config = dict(
    d_model=224,
    attn_scale=0.125,
    bias='none',
    init_std_o=0.00748,
    weight_decay=0.1,
    final_lr_fraction=0.0,
    seq_len=512,
    doc_mask=False,
    train_tokens=155500000,
    dataset='wikipedia_en',
)
Each number is 128 + 32 x the weight over its row's rms, rounded and kept within 0 to 255. Layers, rows and columns count from 0. The size above them is the row's rms in percent of the matrix's.

# layer 5 MLP up, 896x224, rms 0.143, rows 76-87, columns 56-111
size [102 108  97  97  96 111  95  94  96 103 108  97]
[[169 101  88 141 107 126 129 149 164 138  92 123  90 135 104 142 116 124 124  78  69 106 148 146 155 102 179 105 142 138 115  88 142 178  68 116 125 144 220  77 126 129 138  70 158  88 101 142 160 156  81 153 125 126 122 180]
 [188 135 103 129  99  86 143 125 131  79 105 127 132 145 123 156 120 137  98 146 119 111  94 135 148  85 131  80 126 100 143 157 156 151 126 126 107 135  56 144 139 196  86 168  59 115 124 144 193 114 192 140 105  94 142 189]
 [100 187 164 117  69 103 111 102 129 116  97 110 179 122 149 108  79 111 113 160 119 177 137 179 168 125  60 127 177 149 124 221  57  76  90 139 128 201 162 205 122 112 153 115 154 115 131  92 137 181  44 107 167 124 136 182]
 [131 185  93 161 155  49 189 143 190 149 154 135  62 116 171 153 152  75 128 163  91 154  64 153 141 157 121 164 114  94 166 140 117 155 125 105 159 131 133  93 134 175 117  52 134 113  79 125  65 157 167 169 107  92 124 138]
 [145 175 122 189 130 140 103  95 169 183 129 139 133 118 112 152 131 128 146 205  74 107  54 119  90  82 128 113  92 159  54 120 122 112 141 135  98 129 103 155  99 141  92 211 100 131 160  89 192 110  89 130 125 194 134 192]
 [160 104 185 129 137 111  64 125 102 123 148 156  41 148 129  70 164 160 140  54 141 124 137  54 196 122  92 126 176  84 123 105 153 121 164  93 142 122 114 157 144  77 100 119 115 112  98 161 151 202 137  96  75  96 111 108]
 [126 165 136  80 111 177 155 120 175 141 112 117 115 188  95  81 105 157  35 171 113 165 176 122 159 157  89 109 102 194  67 136 111 162 121 155  99  96 158 120 139 160 110 139  98 135  54 144 147  80 133  72  76 116 110 119]
 [144 116 112 127 163  95 109 131 148 129 133  68 130 109 186 143 153  77 142 140 100 101 142 199 112 160 106  94 183 148  64  95 141 118 153 207  98 113 163 110 135 120 141  49  91 195 108  82 140  98 144 129 182 105 132 172]
 [ 93  47 120 159 170 138 168 131 154 133 100 145  98 168 122 172  95 150  85  92 163 165 173 165 134 119 175 112 172 163 109  93 111 116 134 163 131 153 181 113 140 129  80 171 159  55 140 161 135  80 168 100 115  83  94 149]
 [154 142 117 154 124 164 100 153 117  89 157 174 113 160  92 133 151 166 104  80 147 156 107  77 124 164 110 139 153 161 111 142 118 105 170 109  64 113 155 165 136 149 128 146  73 124 128 176 107 129 106 124 105  30 130 110]
 [149 122  54 135 155 112 132 155  83 149 105 146 132 106 126 136 135  90 150 177 131 168 127 134 118 133 178 133 166 127 152 111  89 151 177  84 160 154 181  95  67  91 115 122 132 168  70 177 151 109 220 102 109 136 118 112]
 [136 143 152 175 159 136 135 100 123 106 205 216 115  84  91 145  87 110 156 143  73 114 137 147 159 128 128 134  92 106 162 194 159 163 111 133 155 106 105 111  63 168  91 126 103 141  99  81 122 135 126  85  86 152 158 108]]
# layer 5 MLP down (transposed), 896x224, rms 0.146, rows 76-87, columns 56-111
size [108 108  91 101  91 108 103  98  94 100 103  88]
[[ 93  97 128 144 106 128  91 120 125 106 125 101  79  90 128 137  84 100 141 116 120 130 127 143 132 131 121 148 172  79  83 161 151 143 207  87 138  93 118 164 113 116 130  91 164  86  82 146 115 133 175  66 126 108 161 162]
 [143  80  81  85 108 207 126 125 190 130  88  87 127 103  98 104 167 134 173  89 107 153 150 124 111 104 143 153  60 135 115 138 121 103 129 159 125 110 138 126 159 154 125 127 173 161 119 156 134 140 157  93 153  92 105 138]
 [146 138  69 110 125 115 131 106  91 160 137  98 140 130 112 129 169 123 136 128 133 129 107 103 106 150 174 152  60  84 109  79 150 176 177 102 141 110 112 142 123 118 172 152  69 100  93 134  64  85 123 162  87 168  94  93]
 [ 78 133 144 116 120 116  92 179 154 136 127  89 111  96  94 120 175 163  82  96 129  68 146 154 107  36 134 132 121 116 148 147 122 126 134 137 135  51 178 118 139 133 108  75 105 123  90 114 158 130 122 145 105  72 129  67]
 [102  94 137 191  91 143 125 138 167 125 160  65 189 128  54 128 145 119 200 115 140 135 111 100 126 145 123  53 118 131 114  82  77 155  71 131 129 130 162 167 166  94  83 201 164 115  97 112 119 157 139 127 147 136 149 131]
 [162 144 110 180 119  89 119 175 143 181 123 111 142 113 158 106 134 136  56 217 160 120 100  80 111 100 156 108  56 124 106  88 135 159 111 182 161 137 177 159 144  90 120 103 102 103 100  97 134 104 147 121 122 121 106 103]
 [ 92  83 104 126 136  81 110 101 103 130 151 137 169 124 125 183 108 137 122 130 124 111  83 132  81  95 162 137 148 112 150 141  87  99 145 161  68 171  59  71 114 164 168  95 156 164 142 170 125 122 167 146  31 177 114  86]
 [ 82  83 119 198 135 156 149 123 124 120  79 160 112 131 115 189 155 115 142  94 108 218 106  79 160 136 141 166  93 132  80 182 164 101  95 140 154 155 162  86 157 157 138 215 181 100  96 138 117  65 145 108  70 162 156 113]
 [140 113  61 113  96 112 109 121 152 127 140 131 149 164 122 109  95  55 123 163 121  96 160 155  82  92  53 129  89 159 103 139 190 167 126 114 118 154 139 159 160  74 121  75  96 139 106  90  83 129 150  83 101 118 133 107]
 [134 173 104 120 124 112 151 124 156 177 179 174  86  61 179 105 128  96 152 192 129 160 162 133  82  86 103 145 125  72  88 172  94 113 114  67 145  91 172 130 147 149 190 120 161 151 143 178 118 140 173 199 125  88 127  96]
 [131 128 121  85  81 201 104 111 119 119 106 163 116 159 102 114 120 149 166 109 195 110 116 101 143 103 151 161 154  84 131 141 162 151 123 175 149 113 128 111 161 192 149 128 195 101  94 187  67 163 124  57 113 113 137 110]
 [187  67 104 119  99 130 147 148  82 140 211 105 124 104 143 200 130  86 100  96 106 117 123 121 147 159 153 108 143  87 142 123  81 149 142  84 109 150  76 191 159 152 108 125 181 122 121 151 142 187  69 193 112 122 152 152]]